Weights of a small GPT-style language model, trained from scratch on English Wikipedia.
Size: 8 layers, width 64, 2 heads of 32 (1 for keys and values), MLP 256 ReLU, vocabulary 2048, 0.623M parameters.
Each number is 50 + 10 x the weight over the matrix's rms, rounded and kept within 0 to 99. Layers, rows and columns count from 0.

# layer 2 attention query, 64x64, rms 0.208, rows 0-63, columns 0-63
55 46 45 49 64 42 45 39 55 55 46 50 45 60 55 56 56 45 53 50 57 45 44 46 47 50 43 51 50 41 57 49 44 52 57 49 36 40 56 47 47 53 50 55 52 52 50 41 46 39 53 42 37 57 54 60 53 44 49 53 36 63 60 45
33 64 89 52 25 66 62 71 26 54 55 60 78 40 47 35 63 47 36 52 48 61 44 38 53 81 60 70 38 82 32 55 74 45 35 41 71 53 56 51 42 46 65 43 51 34 48 62 51 67 44 54 64 27 46 64 41 60 49 40 68 53 46 55
40 67 63 43 38 70 51 66 45 49 56 40 62 44 50 49 60 54 43 57 42 62 49 43 53 76 59 59 36 68 43 64 67 53 44 35 57 52 67 51 51 50 61 62 30 43 59 63 45 71 46 58 36 54 46 54 40 51 45 39 55 55 56 49
42 46 52 56 53 40 50 39 43 49 52 56 52 46 45 41 56 52 45 39 67 49 60 56 57 45 55 46 57 61 50 47 41 48 56 49 41 47 50 54 46 55 48 36 49 45 50 57 50 55 52 48 59 59 51 58 48 46 44 52 53 48 49 49
55 33 28 43 68 37 43 42 87 44 46 47 27 59 34 45 31 38 60 48 48 45 42 52 60 31 43 50 43 40 54 44 36 50 59 59 46 46 41 45 42 58 34 66 59 53 38 27 62 24 70 45 54 67 52 31 64 43 44 66 52 58 52 43
44 51 56 43 57 50 49 44 44 48 43 56 53 60 50 41 51 46 55 45 50 51 55 61 57 55 46 56 48 61 44 41 45 50 46 46 46 58 54 58 42 59 47 38 46 46 43 59 53 57 43 46 53 55 55 50 47 48 46 51 59 54 44 52
64 47 34 60 49 58 54 49 59 52 57 49 45 40 49 42 46 39 48 58 52 47 54 45 51 37 37 52 50 65 44 45 72 61 64 46 59 53 43 59 59 53 68 41 62 54 46 70 30 35 37 55 44 55 57 58 42 51 55 44 61 42 41 48
41 45 48 43 55 44 53 64 54 49 36 48 51 52 51 37 55 65 58 62 62 45 64 50 36 54 61 54 54 51 70 42 71 53 43 33 57 57 49 40 62 40 62 55 58 54 48 39 41 43 62 57 28 44 48 54 41 55 61 45 53 51 57 46
37 53 44 52 51 56 61 64 54 41 48 55 55 32 35 65 47 57 55 52 38 55 52 51 51 41 49 51 38 54 46 42 48 54 60 57 53 50 54 64 60 62 58 40 49 39 35 39 43 49 58 52 64 57 60 54 38 66 48 56 46 52 51 51
63 28 75 57 48 48 51 33 52 31 49 38 58 53 41 36 55 44 47 45 61 40 50 49 61 51 53 41 67 37 62 45 27 51 31 47 57 49 44 45 64 44 50 53 65 48 41 36 53 49 52 36 53 35 52 40 51 66 36 58 56 42 58 56
48 67 49 46 51 47 46 53 52 43 41 47 40 48 49 60 40 49 45 42 52 28 56 63 46 38 39 47 47 49 53 58 55 61 62 53 36 35 64 75 47 53 58 50 53 52 47 42 47 39 53 48 52 72 24 45 71 42 47 46 61 45 53 37
46 58 44 51 55 54 63 51 70 38 35 27 41 47 44 84 47 43 56 42 49 48 58 48 37 49 51 47 60 40 55 53 46 47 51 49 43 50 52 57 62 43 54 66 39 54 40 49 38 46 50 52 64 52 31 56 44 44 65 53 39 51 78 42
40 35 66 45 41 48 54 42 53 56 48 58 54 40 51 53 55 45 44 53 63 57 58 64 78 36 56 62 57 51 48 57 50 63 35 64 58 66 48 48 53 53 40 44 44 51 36 50 48 44 64 52 51 49 49 45 49 43 48 44 62 57 63 45
68 41 46 32 46 63 50 46 34 37 56 48 42 51 52 65 57 60 36 41 59 44 69 42 39 61 54 44 25 27 45 47 49 49 74 51 66 45 33 47 54 38 65 56 37 38 61 49 55 51 40 63 43 56 55 34 60 51 51 49 49 52 65 43
47 69 36 45 45 62 49 51 54 50 45 45 53 39 47 38 53 49 49 60 55 48 53 41 50 54 60 25 60 47 40 58 51 67 56 58 30 50 45 52 44 59 62 36 36 57 53 62 52 50 61 54 38 60 54 55 50 35 51 55 54 61 57 60
62 43 59 60 53 38 41 57 44 67 40 64 52 49 35 46 52 50 47 42 57 53 46 34 64 50 59 50 44 53 64 42 42 57 46 54 62 72 71 53 35 46 43 48 41 46 44 60 63 39 59 56 55 50 40 56 41 57 54 51 61 65 60 57
28 42 31 47 49 68 33 51 74 55 32 49 50 56 35 59 53 56 58 48 50 59 49 45 25 44 47 62 49 46 41 43 33 54 46 35 45 51 63 48 47 44 47 47 44 63 53 54 49 58 35 62 33 40 49 54 59 66 61 43 64 58 48 47
52 54 47 59 62 68 44 65 46 58 58 47 53 46 52 30 54 46 42 58 37 38 70 64 63 46 70 59 36 57 48 45 55 40 49 65 54 55 51 56 43 58 44 46 48 48 51 54 53 57 55 46 52 50 51 43 48 49 44 44 37 33 35 50
49 26 58 54 53 47 53 39 68 49 50 62 34 43 51 49 48 49 57 57 36 60 47 34 51 61 69 58 42 55 35 38 52 44 50 42 49 44 43 70 50 52 58 58 36 49 38 50 45 27 48 48 67 45 63 55 52 37 49 40 49 49 31 48
52 54 47 49 63 49 46 46 40 46 40 40 41 47 51 44 34 44 55 56 42 58 51 61 66 47 41 55 43 60 47 50 46 58 61 44 28 55 52 41 72 48 43 62 47 44 46 43 28 46 46 67 50 55 48 36 50 47 45 49 40 63 55 58
74 41 54 54 30 35 55 52 59 27 60 38 58 55 64 52 56 56 57 47 52 35 68 61 49 41 52 51 60 49 50 40 51 49 51 64 44 58 33 59 58 37 49 61 67 40 63 56 47 56 60 52 48 28 22 44 53 57 57 72 67 36 57 64
48 49 70 33 70 44 38 44 40 56 51 37 42 50 51 58 58 49 39 41 33 51 59 64 44 59 42 54 62 46 47 51 53 42 45 41 52 56 45 55 47 51 47 32 47 59 39 48 61 44 65 50 48 49 62 71 40 53 65 44 52 49 48 44
39 44 39 44 43 55 53 46 47 43 64 53 44 41 27 53 40 56 49 32 51 52 48 58 44 56 45 48 53 52 56 59 47 29 72 59 48 49 47 44 67 42 48 61 53 43 60 44 52 66 38 41 57 56 52 51 34 60 52 25 58 52 55 37
48 41 54 61 53 39 41 59 64 74 53 66 48 45 50 41 43 30 71 48 49 62 40 39 46 50 48 51 68 31 33 68 48 50 56 55 33 56 57 61 54 44 46 61 57 61 50 45 40 57 44 37 47 37 61 52 48 54 55 53 62 44 65 50
31 39 38 42 43 55 53 37 38 37 45 51 44 65 53 54 36 51 50 40 36 53 52 47 46 64 31 40 46 54 32 32 57 57 28 49 48 62 41 48 35 53 63 50 50 53 54 50 39 38 64 39 51 64 54 61 37 56 59 48 62 53 43 51
60 46 48 64 56 59 70 43 43 41 60 37 44 74 51 63 60 60 61 53 62 50 42 53 51 50 43 29 41 57 35 45 54 47 56 59 57 50 43 68 43 30 35 47 55 44 49 47 35 47 47 32 37 40 51 26 49 51 36 63 41 52 33 63
28 62 47 37 55 51 48 53 57 43 44 63 51 46 61 50 50 45 51 37 55 49 52 44 38 50 57 44 60 53 48 38 40 54 50 49 33 55 48 44 41 54 66 42 46 40 28 65 49 53 52 56 64 45 51 44 40 45 53 46 56 37 60 59
43 30 46 40 67 46 29 39 50 30 38 71 54 42 50 56 50 50 55 51 36 50 35 39 50 51 64 69 36 50 65 51 41 67 52 59 68 38 54 55 50 47 58 56 29 61 61 36 48 46 36 45 49 50 41 59 39 44 38 46 43 51 46 61
62 40 55 60 61 28 44 54 50 40 72 63 42 56 51 40 32 57 59 55 63 55 47 49 49 66 37 45 43 66 54 38 52 21 43 43 63 58 33 51 46 44 44 44 50 48 48 46 51 52 42 47 45 38 48 40 44 49 60 55 55 50 49 50
59 66 55 50 47 55 38 51 66 55 47 46 42 43 49 31 54 56 34 46 47 40 54 52 36 56 44 59 46 47 43 44 47 63 44 63 79 49 63 49 66 56 45 61 61 43 48 44 43 67 36 45 29 51 51 67 45 49 56 39 37 61 48 65
39 46 37 56 34 47 35 45 68 57 50 56 51 58 73 55 43 36 54 44 35 55 45 70 65 46 56 54 69 55 51 42 64 49 53 41 49 57 38 56 57 38 45 51 55 45 72 52 39 52 39 62 43 35 46 32 68 45 60 43 54 50 63 67
53 48 27 52 50 70 41 42 52 51 46 64 51 67 55 57 48 51 50 58 60 64 38 57 67 56 34 70 48 50 42 42 38 51 39 54 43 62 44 48 60 38 35 44 38 42 32 52 34 54 57 46 44 47 62 46 38 40 40 42 54 40 51 53
50 53 57 47 57 62 51 55 39 56 49 55 55 50 54 57 60 50 53 59 48 44 44 40 41 68 48 56 52 37 59 42 62 42 55 40 49 49 58 43 56 53 55 43 42 53 44 50 59 42 44 57 31 46 55 49 46 51 52 43 42 56 48 40
37 68 40 59 51 51 64 51 16 42 56 56 57 51 48 47 64 51 43 40 54 71 44 50 61 70 73 60 53 59 40 72 64 64 31 50 44 49 45 40 50 45 49 55 60 52 54 59 55 69 56 46 50 54 54 60 54 48 45 56 47 59 51 51
39 65 41 55 64 61 68 41 29 43 59 38 56 51 48 51 37 74 41 43 37 74 47 52 55 68 57 49 34 59 44 66 66 43 62 50 67 44 55 46 49 51 76 49 45 36 51 60 48 63 46 43 65 65 54 50 59 46 43 55 51 53 53 55
52 47 48 58 32 42 52 23 61 61 50 46 54 44 53 23 50 47 46 48 58 52 45 38 54 45 50 40 36 54 47 46 51 72 45 35 40 42 61 50 53 38 42 49 55 57 57 48 52 65 41 54 54 64 47 50 42 51 42 58 74 63 47 52
65 50 50 48 47 44 46 55 73 50 62 55 38 42 47 57 35 46 52 53 46 55 54 66 45 32 43 53 30 32 60 38 25 39 57 55 50 17 42 60 38 59 22 60 49 53 35 18 52 43 58 30 44 63 36 53 65 61 52 49 27 30 51 47
53 58 49 65 52 50 54 54 57 64 44 48 47 43 49 41 47 47 47 57 53 62 58 44 53 49 51 54 45 58 53 55 61 62 59 55 58 49 60 65 41 41 72 48 48 44 56 57 45 50 45 57 51 59 39 51 45 53 44 55 42 60 53 52
62 45 66 61 57 45 52 49 58 50 42 35 32 57 78 58 62 42 59 62 44 56 59 63 59 26 34 44 58 62 61 51 52 44 39 31 34 51 63 65 68 53 50 49 49 40 47 48 47 56 57 58 52 66 35 49 38 49 52 54 46 50 38 60
71 55 52 41 60 52 52 53 30 47 59 54 38 70 59 50 47 59 48 35 54 46 54 37 32 34 36 51 40 59 50 48 54 60 44 54 55 59 43 56 48 44 63 37 59 44 29 46 55 61 54 42 20 49 47 37 57 43 60 60 49 50 44 48
59 65 43 58 52 30 58 63 61 69 25 49 42 35 73 49 51 58 59 53 28 54 52 53 43 37 49 30 40 59 45 69 70 40 45 67 52 53 73 59 79 40 39 55 52 53 55 43 48 60 34 65 44 48 67 25 46 47 70 75 52 43 49 63
48 49 43 56 48 39 43 42 64 53 53 57 55 60 44 71 43 56 58 47 36 54 52 46 28 50 29 48 66 34 49 48 44 42 53 62 43 56 49 48 54 56 51 56 50 51 43 65 43 52 44 63 54 48 38 38 50 60 67 56 28 57 35 43
56 43 39 39 64 49 60 40 43 67 49 31 51 43 61 39 51 54 60 53 43 46 31 57 44 53 62 55 40 32 58 75 47 75 61 75 53 50 74 49 49 69 60 57 56 43 46 47 56 49 46 60 45 58 40 44 49 56 55 64 43 38 60 39
56 50 36 55 43 45 45 40 46 50 69 41 40 53 51 44 39 52 39 38 62 38 44 53 39 44 54 56 42 64 43 43 51 50 57 63 49 38 59 60 51 36 51 47 41 48 48 69 43 50 65 33 50 63 58 37 46 46 57 31 51 51 50 38
59 56 66 54 24 51 49 57 56 57 53 30 53 54 52 57 58 61 24 60 58 46 55 47 61 38 65 22 59 46 66 33 63 53 49 67 34 56 58 36 63 44 39 45 53 60 47 72 64 62 48 51 49 43 40 57 52 37 66 38 61 59 43 48
60 52 61 34 45 67 44 61 71 53 43 58 42 48 41 48 67 34 49 54 56 39 59 52 50 51 79 60 62 22 52 29 57 40 47 54 44 57 41 47 35 49 50 54 42 34 37 49 55 45 59 48 44 33 43 28 60 57 47 41 50 44 61 34
53 50 37 50 38 43 40 38 26 40 55 43 41 44 68 70 37 44 62 63 42 50 68 45 55 55 45 56 48 67 44 34 47 69 35 49 35 35 74 54 45 33 61 59 63 46 52 56 61 60 50 32 54 50 62 49 63 34 42 55 44 43 54 58
50 61 45 57 59 35 48 44 29 38 52 50 55 53 67 52 57 63 47 71 84 41 57 66 48 51 38 52 39 58 55 29 54 53 52 42 52 74 55 35 51 43 56 38 52 58 51 59 41 48 50 35 49 42 44 27 62 67 49 45 57 31 63 57
54 47 69 52 58 43 53 44 57 43 47 39 52 75 64 35 52 52 70 49 30 53 65 57 64 57 64 51 46 64 41 51 64 62 68 42 47 47 48 29 45 51 57 59 54 53 61 44 40 62 41 45 50 47 59 52 53 45 42 57 67 48 52 62
31 52 40 36 32 42 45 50 35 60 52 57 28 52 48 57 52 64 50 40 40 36 63 50 33 31 41 32 55 57 63 60 53 72 50 40 54 51 47 28 47 42 70 42 60 51 59 66 50 62 54 38 70 54 59 61 50 62 52 67 62 46 60 43
43 48 62 41 50 51 60 64 41 40 66 47 51 51 47 53 60 54 46 67 40 35 48 69 36 53 45 49 42 50 44 55 64 48 70 39 56 58 63 51 59 43 71 35 38 77 39 32 68 24 44 57 51 40 44 52 45 71 63 61 34 41 36 50
34 59 66 42 71 62 46 47 48 38 37 44 45 66 52 41 52 36 38 49 55 46 44 48 60 51 49 38 52 34 30 41 68 54 58 44 59 56 61 70 57 66 50 47 55 37 33 50 47 57 41 48 45 50 42 46 54 57 54 41 59 58 60 62
48 68 47 52 33 39 63 61 63 70 64 32 37 44 48 42 49 58 48 32 37 47 54 53 67 39 30 51 52 64 40 31 40 29 42 52 46 52 38 60 64 59 36 43 61 42 59 42 47 53 50 38 49 50 65 45 36 58 57 58 63 53 73 53
54 47 57 38 47 32 35 52 47 33 56 36 59 64 32 49 42 44 50 50 43 45 47 50 41 58 36 48 42 38 30 23 50 49 55 53 42 37 46 37 55 56 44 74 43 60 49 57 61 48 43 53 66 54 39 64 36 48 48 31 47 28 46 47
70 58 49 62 40 64 51 48 39 45 75 64 62 72 48 53 40 49 56 57 43 45 60 51 56 55 50 65 55 61 56 16 47 52 47 51 50 70 37 56 48 49 50 45 64 44 46 49 51 32 50 34 51 33 60 50 54 57 33 47 60 36 49 67
46 58 36 38 55 39 30 60 46 57 58 54 25 54 54 58 46 62 49 39 54 30 55 36 48 50 60 52 43 36 52 57 49 59 64 42 58 36 49 44 47 61 35 54 32 50 54 50 65 32 43 49 74 44 54 50 46 38 35 47 34 51 46 44
44 46 26 41 75 55 48 57 55 31 51 42 57 59 49 58 53 46 52 66 49 28 52 41 52 44 40 36 47 52 40 54 41 30 41 53 36 55 47 45 45 66 52 29 53 53 63 58 63 35 46 73 61 53 58 51 57 41 60 29 58 56 65 50
72 49 26 51 57 64 41 46 41 40 61 32 46 49 50 52 55 60 45 64 57 58 52 43 55 48 46 56 57 63 54 47 50 54 55 49 60 50 59 49 58 48 47 66 61 51 64 48 53 62 49 54 55 55 57 41 64 59 37 61 64 65 31 54
55 44 46 52 48 55 74 53 38 45 41 53 38 45 46 38 57 48 49 42 40 66 40 59 35 68 43 46 62 51 46 58 51 41 42 49 44 68 35 50 52 49 44 57 44 57 37 67 46 48 46 39 37 55 59 62 34 53 41 30 59 64 57 60
42 46 59 36 53 47 37 60 57 46 67 58 63 57 47 58 33 50 38 38 36 50 39 38 37 54 58 58 56 55 63 41 35 33 56 74 60 50 55 60 39 56 44 66 48 42 59 51 50 32 41 56 70 41 54 58 66 21 43 51 51 57 54 46
49 47 48 38 49 62 49 37 46 75 56 41 42 43 55 33 45 62 61 44 60 45 40 61 50 40 45 30 43 42 56 43 43 60 59 46 49 53 60 45 37 42 60 47 53 33 44 48 52 49 38 62 44 59 56 61 46 49 64 45 53 50 38 54
46 68 38 43 56 37 59 40 51 55 34 45 51 23 54 33 57 46 76 29 59 56 65 33 40 56 38 50 62 38 58 44 41 46 40 45 35 50 46 58 75 33 39 76 46 53 62 47 50 33 65 54 32 51 39 47 20 62 50 40 64 54 62 54
49 44 68 57 56 42 52 56 43 62 41 49 61 60 57 47 50 53 47 53 44 38 60 53 31 57 58 48 40 59 78 48 53 45 52 38 48 42 59 62 51 51 69 57 39 54 56 45 38 43 46 56 41 52 44 41 68 53 35 75 33 43 52 60
49 56 47 64 32 43 38 52 60 62 45 40 75 39 71 48 66 49 50 51 51 46 36 65 63 38 37 53 57 57 54 62 37 70 49 47 38 50 37 39 68 52 36 37 54 47 48 60 52 58 53 43 44 43 22 37 55 53 31 61 41 43 48 56